config.yaml
n_head: 2
n_kv_head: 2
head_dim: 32
vocab_size: 8192
activation: "relu"
positions: "learned"
qk_norm: false
attn_scale: 0.177
init: "trunc"
init_std_o: 0.0118
lr_mult_qkv: 0.7
beta1: 0.93
final_lr_fraction: 0.0
Each number is 500 + 25 x the weight over its row's rms, rounded and kept within 0 to 999. Layers, rows and columns count from 0. Numbers have three digits each. The size before them is the row's rms in percent of the matrix's.

# q: layer 10 attention query, 64x64, rms 0.176, rows 52-63, columns 0-31
# k: layer 10 attention key, 64x64, rms 0.176, rows 52-63, columns 0-31
# v: layer 10 attention value, 64x64, rms 0.123, rows 32-63, columns 0-31
# o: layer 10 attention output (transposed), 64x64, rms 0.145, rows 32-63, columns 0-31
# up: layer 10 MLP up, 256x64, rms 0.262, rows 0-39, columns 0-31
# down: layer 10 MLP down (transposed), 256x64, rms 0.0662, rows 0-39, columns 0-31
q52 086:484461495502502471491534498515502465471484528554494510529467531490465528483512480479506478504526
k52 095:474462510504519467518515455512490504490480525528489473494456488501512466495509494496485500552528
q53 099:545475474446489520514526496506493485527508478495457526529515461492452483510538465470477477452501
k53 113:524439512439497498533534479477543489526454470486472524505533488499469485479505475484480528494503
q54 107:525541493455536517494459489496481495513501431486463506483505528523499503515518504515521495476472
k54 106:480480492466531519526480471527432477501495483489466579516500533506528486515495510519500509497490
q55 100:533541521480482513542530505478461490486558493480491496473526479474540505486536467486486470481456
k55 102:490506522464483513497529497454472472470521536486538489495530489458549534517501520471524507519492
q56 101:531468509530492464501472435505482531514454474486519517510509503504505468485531500528502488481532
k56 096:547504484454492545452475501541498513496503520495505530497495555500532487468473510530507499465490
q57 108:537532520479545511494498504463466499532459493519530516491452482465496498494507495524515493541502
k57 121:516512503466515520490512511461474550506460494552533503492470479519473524484505475523538505484483
q58 094:487495510498513466526515520505472491525493474484512500508495520471537504523523503528547509502514
k58 109:498492516524523472502522484488484521480464480524574467501494525532524543467511495515551468502515
q59 104:521501468520452521432528520477477502499498485517477514520504488503479496518494479505486524507451
k59 117:497497522514466510485522529452518511473486512484494534523532501516464493485513461479512529505464
q60 114:549460457522526496495504485521492502480498479491490493467509562459514493510535471508506455481465
k60 115:527468452549506507500501484508507511493488526457513502484545566493481476504556461527514486494489
q61 107:550523480483540481488479478524508529487525512495496494482533493520521534469520453481504518487488
k61 109:503501509441527463500486476503503492525530549483498504460554493527517532490533467448529519485506
q62 113:490543486529515509558519486549507484508489477519494458513529490533475472485505472499472504509474
k62 110:497526442485467479540541491544491472494487501521525495523508518515482476471486501453490526498490
q63 102:460487506469496475493519484531486494513524504493463563518471487470562526525498473510440532518503
k63 112:477470524486463494513485486529501539468512495523494514509455491526564529529492472481456519482503
v32 098:499499496524494514552507475490460519457458533492515507510502542533520518528482485469495508536519
o32 090:509548507478495468443505504503518486529523497507496477497502489469490500489556491479510474470486
v33 092:500512507509522483548535509513514543531513538457495495507479483466478504499484492482506528513493
o33 098:500501530471497512473467492502457465489504465536515544499526522512551510491530526511516498437513
v34 099:485512471493495508501507476484465498526518534503478539502527517500500453511498530540519527527547
o34 096:523481502500540499515539517560530510500475481528501485491483525492516507522530468473467502467447
v35 085:501500509499500490467513492470454478499491532521506516522492529508503517520506456495441494483504
o35 087:503485512505496500517533503504506541508498473485477520484503492499517476535490513534545524544493
v36 096:530525474487491487476523498471554519479517478504512472537532489466531469477490491494515509511497
o36 094:484476539507534505530512517494492432543454515519477496453476512507480543514516497533508507513504
v37 095:503543489501523516520448481518536494460470530537509517494455452494514484484451490514504508510473
o37 096:492476449498498474492500479499482490518542469464487492536513572483477502531538511545501478501544
v38 104:500542510513472549501478474530512487510480541472461487491530491530479514489501473521531521499498
o38 101:519495482499523477525525533475504530494509491550496537492472510490524542529498499486477455488522
v39 090:500516516510525496495476490527478487571532543501513503481456516524473478528464473515490505529513
o39 093:533481501492499499518517504497489532482502464470497522546529474445545498473513494498508457464485
v40 108:488473494516487530448543485489497514537523513551523475505525468509473543517483504506502501453491
o40 104:517486508508517484553466511485511486486478498425526491500515505496527492491498504492497492539534
v41 113:494496485474480463488503524506521548515506488495494515491511484503492482527512503499506548480514
o41 117:482454585528497558510497490514518460478497509490541501500528491507518490466501535492487458520500
v42 092:475485482496580493463503519542545471520518509479484484519496499495517523509509515460526495481470
o42 096:532508467510454516522501500463463525485471484498529501498513502534475470483496505569509506505544
v43 094:559510510531472478450514505546480469472534522524479530469525498459468532475499480514507536483508
o43 094:461487515500540516546492451454541516529500497474501473515514489527541490558503521523500475515489
v44 106:515515497491502486526521431521495502557536503512495509501489485486506509563522508466452479523474
o44 090:497463508553514494493525524475513528474453477464510501521547522520499522479488493520516520481514
v45 099:481500491463472517497499497531500501521483515535481493479491526486583474468500503497495464523490
o45 115:548503503522492507490513499457497498494485491462490517552505463522420507534528466516514538456479
v46 097:448503529511512478476518434456504524471512502512486491520540494509496499509456486483497532478528
o46 102:539485458488536510517492574542472498506498491486509491449448504474496508458544519519495512488464
v47 112:471559475530545528561503510482527500517542504515524484509541496506468520512456479497502524523540
o47 103:498487516496475495458579488495488508512449494472457524507451515470516479503547507494507472495503
v48 095:478483462478508494490490502529525501496500498471478478525498480478503536427513485517566489510505
o48 097:569534517499504546511505520514489471479489474538502483506480526513492461505478533492447518513496
v49 119:494528476482540510503532473509516503487444547489489520481519534491484542482521503488462530459524
o49 106:512464536522465496535463520464505467521557480505534512507524434477549468516489494531543501526476
v50 093:512490525474527515492485514501486518477528538503513456501499502500494452512533490509448533449515
o50 091:492516500534488469526486487514516480500455468492504510484537493501556528553492495492538454540504
v51 105:490471509497494481493485514517473501476511546520508475530512490546489499537513558525533480517464
o51 110:527573460492527525495504459480507502501497468493501536488463528486484497491479450519499476492513
v52 106:512495508490474505544514486515492534508535476504482490499498462512483508478561465540481496529545
o52 108:477510486494532512461485528519515488479478482475531494497510539503486458504470527453523486459494
v53 103:533533487508505528488492501470522482463451499514471507524463555464495496531497498492482490551514
o53 093:478499512490489483543503476515495517560524482506472469482539485544506476504503499502522483446515
v54 103:501516505552509525517514473538475523494523464540484503547497469468521483499509495453515525471511
o54 098:496489524446521498480516558466511508513499521491516511455514520520493541513473505517478461529497
v55 105:478440469505505501545486520504437484514479495510474515508496495446475515537458511472530478473495
o55 100:515528520480482465466535491519534510494506505493506477497494447565538506504501499477456505520538
v56 105:511499476493512501514533497510485496489505506484514522531535510494511461538550501483528461494463
o56 102:465515522523475482471491512492478518520484454507462476490479499527459530482465497473467474505541
v57 094:532519503514534464485503524495508513466492520533476512511555547542516482526460477502509507511492
o57 097:462520502485471513524557482494482519517519473478510472493457463481472537490551505527481527483503
v58 090:483525529492528515513478487492504479505521495483511535549489507542466509512579507538474493503504
o58 101:515483469500500495478549499510485532463507510465514487456498483469512491503429457484500492494476
v59 100:509519486499493509528518484496539496504529453533511521479495502517503475489487503506468505579450
o59 098:484478523515541481469449458498481488518472522462483481507504496507501490556530474505533486459515
v60 095:524519506527496458495462517516520468509528507498528471540479478481489522533518526490530532491518
o60 089:473499472473452540516539458486480468492493531471490513482511501492513484495478501504505441517486
v61 113:530457499499524555466493499446536513496520531527525505502500520484495495501506514500506512494523
o61 108:454548491477468465539488504568507471480479494518484461475514483503541486512513505520479524493477
v62 102:501480514552472545503481501508459514421528492520477491500487460575517510520511518498512517520496
o62 113:490507481462524476504494477482536507568469500515522537503507545462471493518489499517497481468529
v63 100:530534457533560470516516516478475492499524497544495508506501455504496488461497534506529459499515
o63 111:489468491483466497487475482513508495514493462440475496532493503508499497568491445498442502508489
up0 083:463503475499513537554505508481514501469520449481504516471489472529525478471474524503538557486505
down0 077:476501491526480519465544525475485511507484484509523489509489500494501482492504526530528536493471
up1 090:520545488423508447516484468516527477507502480495473496531511496505488492507477492513502521508471
down1 092:503509516513500520507512481508504514501522537530508507457499486517525481498488524468465498508462
up2 129:475489531492462490516498498507536537520480479473526478498502507490490532509422488486510510504503
down2 140:489505493510455540522470481467494530523504476474509532480514531526520513520461508459531503516498
up3 105:479487520521482511514503460490524504503517521510515501533530485491440501552512509451472497491535
down3 098:490483494509450519521507466494521491471514485484477500526480547483495550484505521550482522512527
up4 114:547511537489477518491473492518516481448511526442508487473512530504480521513527522542499492489496
down4 129:521492533530499537505475474505461455484473521494488504526476466464500525480474491508494488531509
up5 104:534483517498520516545498481516548491475501469506459478516437512470449488521488483507481476492521
down5 111:471486502494512510523486519478505427495539477481521516477472471507473464510495520493542542525519
up6 081:482509502503452510504546545533496505440531510493463445489510503498487494567504480508477540493496
down6 071:515490550472556495510473499506511511481497513508519515546446455462495497463515483509538466489516
up7 106:473522513501528463466510510504531510488490498472540513461484469500510518532503513508512557476474
down7 100:507509516493458507492526459495446488495498499507486433526528524496493508491440479501529467529462
up8 092:483522521477541504528501494496506514460516457483479505465510501504493501487463501487555496448477
down8 093:500472514498520492458424519518511518532538477501535489504486515487515523500525480496464507501491
up9 093:499483477515486494510477526533503485501446511467518536475514510519496484474527501495499422467447
down9 085:506528489486503511467505508476509449503530486571490513490488479499465533524491479482504473505517
up10 061:515550488527522527515492465428484567540500494534529503488494504541501470483534471495501491510513
down10 055:512476502441500501478551511504546487491480476502475511471506522519459505510481494474526501489517
up11 090:508486485489502449529484516532503466473525508458508487524453510499477498456460535502555515531525
down11 080:494529498501483475494522481518512480520523490516505531526486494556471465519559517523464450475538
up12 107:460494472486490501511516470487498452497523462519498501457540500556522538496500516499531489473512
down12 116:499489450475517465493503485471494505480511465473516475495529507514483485486483490505499476469484
up13 095:495474506532496503470480487529496484515525496477528509507506526523485483534485504506477470495524
down13 083:462519528482484503498482557554478534556492537496497518484489459482491512470502483514492530509489
up14 096:507488508508477476501496490533515472406491532500532522553507440509474517538484510526511476510528
down14 095:522547540486483508521475463466537514482477487534503498484523538488506515503520479504491553475490
up15 088:460515522546547498528507495508520475441516464515469486470520556492527511539506521504520493483485
down15 076:509498539506468482506476443535498481527503518494513492496513453448513495507511480532477528547452
up16 114:511445511496468557506500508537479527488499512480518472550491531534492505508524498483573475492518
down16 136:511487501495502499500493497523504544578511511495523513510533454460462555491444479514531451480485
up17 120:507517489523521467505513527509500535509522523486479526550524481529527534472508461501512474460528
down17 130:506524507503517486482528527492518527554495499484472483516499513516560487448511457497500479498529
up18 119:506489520475529503498504513452509541446490459525497479487510471537474505497479513482548513482532
down18 139:504533461532532473532461499517501566482510474486468523494509451510517526533474482504513484532489
up19 113:580504503540486515495498526517483494507471526512511483515494485458497495503503529456495463501494
down19 130:481489526519478487523519527548453516518462442498469513477511490532524490501517508474483560489486
up20 104:515498506537493508534511526556511521526512537508506525497445536478497486494453482497520486492533
down20 101:489519552519495453475430496496475508537500525501517442490502489487522488510461483529473459522506
up21 087:505471482456488517462490506497490525510521541461497522498527494508485519489502492530495494497525
down21 074:507522518514521503513492485454517467542452470489516493476557470505503470513458521506488499512537
up22 090:521527483494461544503502458528492472504463467497478512542470498553493522470424474494499522532495
down22 076:483530532521499494481468481493483565487535531479548485502531514466457496491475485505499493465510
up23 088:526511497495478519450512504516482491485563483454509502544497543463498508481491488464500481491503
down23 073:486514528499538505546506519518497442501537514537475468480480462541503502467429473490529548528504
up24 117:486548477466531488475516459499571507518479504503486529497537489516520488446527488468521495494513
down24 126:496432497471541501520486539449541464497505515500509507473511519512480458551493507535487482532527
up25 097:509496484444507508513479520554503500468456483450442495511497532470520499492503522525528505500478
down25 094:496512447495494477486546472498495471484528501485521511504483490519489482518499489465505507485467
up26 100:519495500445515503500531499562512492532488504483488444481528489517465510483493501427491479470527
down26 102:454492514534506512509476467486514508466477501467507465524500506502535455517440528545495501509519
up27 109:499466545500513518472520489509536517474440502528533508514509502508515481462492525447499503485502
down27 135:440493534513517471524483488538476518508487478524537452465494472519472516509502509496493515513494
up28 087:467520470457458526477487494470508511485540535426529481492498499512537491504529488496517508469496
down28 081:508507466484487479458523492522494521542462460527468494487469490504550494496515446492477482555482
up29 103:471472519491498512514538504522555518475484502498470475502485524525498511513499523497539508484518
down29 093:452475476533529526500517428516505497470477527505494529526441517445480498459523519549474476470493
up30 104:495503469502508531471501493477498490539481450472488519466530488535528535496427513470487517485501
down30 116:509530471554480521519519510534492586512509475501503512476513487513492500533511501487563489522498
up31 089:494475521521567458494502499507483488487485509473490527508486500518519493526475520483557509504491
down31 079:485492501506465483508496470494501487499495516473505507526569512496498519498462540486466537532492
up32 087:516489525486462559498537466516527496530525553524452451508494529466525485495506507456513490481537
down32 083:499559506483489510457464494506510481487531511466524478514563474513505506488503479527534526477493
up33 108:526484491476472485524466507512544460448520516484534496495529504469481525475472495486531519525511
down33 118:477521504525490482529481476485506493482472504495531506506516466545529453542478496497509542430475
up34 093:538514500508433473503509552545504504496483491502488481501486506451538499519483504472499486560489
down34 094:517501557517511489487471469540510503514453488503489500517535511527472494490531502476530509466479
up35 115:541486486498508550476495546506491474515495458522480487462508507513525546505475492518518454536531
down35 121:478484504530467518493487507512523485508463480465507466492527487526516499475537528489560533508478
up36 109:497482490486457505491509509536478528516514508492487513508488503500444497529464489466486447503485
down36 130:519527463470505470506471453470526479467516520562524521469509514500500526504453534529495505493513
up37 090:506487491533462491506470498522499511515522489521501537499487546521514512486487482523492521497433
down37 067:511467496499527468517484453473524520471482479518520528482501490488464483509478472497462504490527
up38 088:493539517478501492470500496530495489480535439472513505501522500471524550545462538489503501510513
down38 085:515520527551455490521535504490531500513474501486516501517518504523463480517550507561499500504460
up39 121:515523533524471533434556477527543503511530490504500513506496543462493504501522473494528511491552
down39 135:475497536523506511481514535470490494552465527466509522522439511458469517529503463520470519540518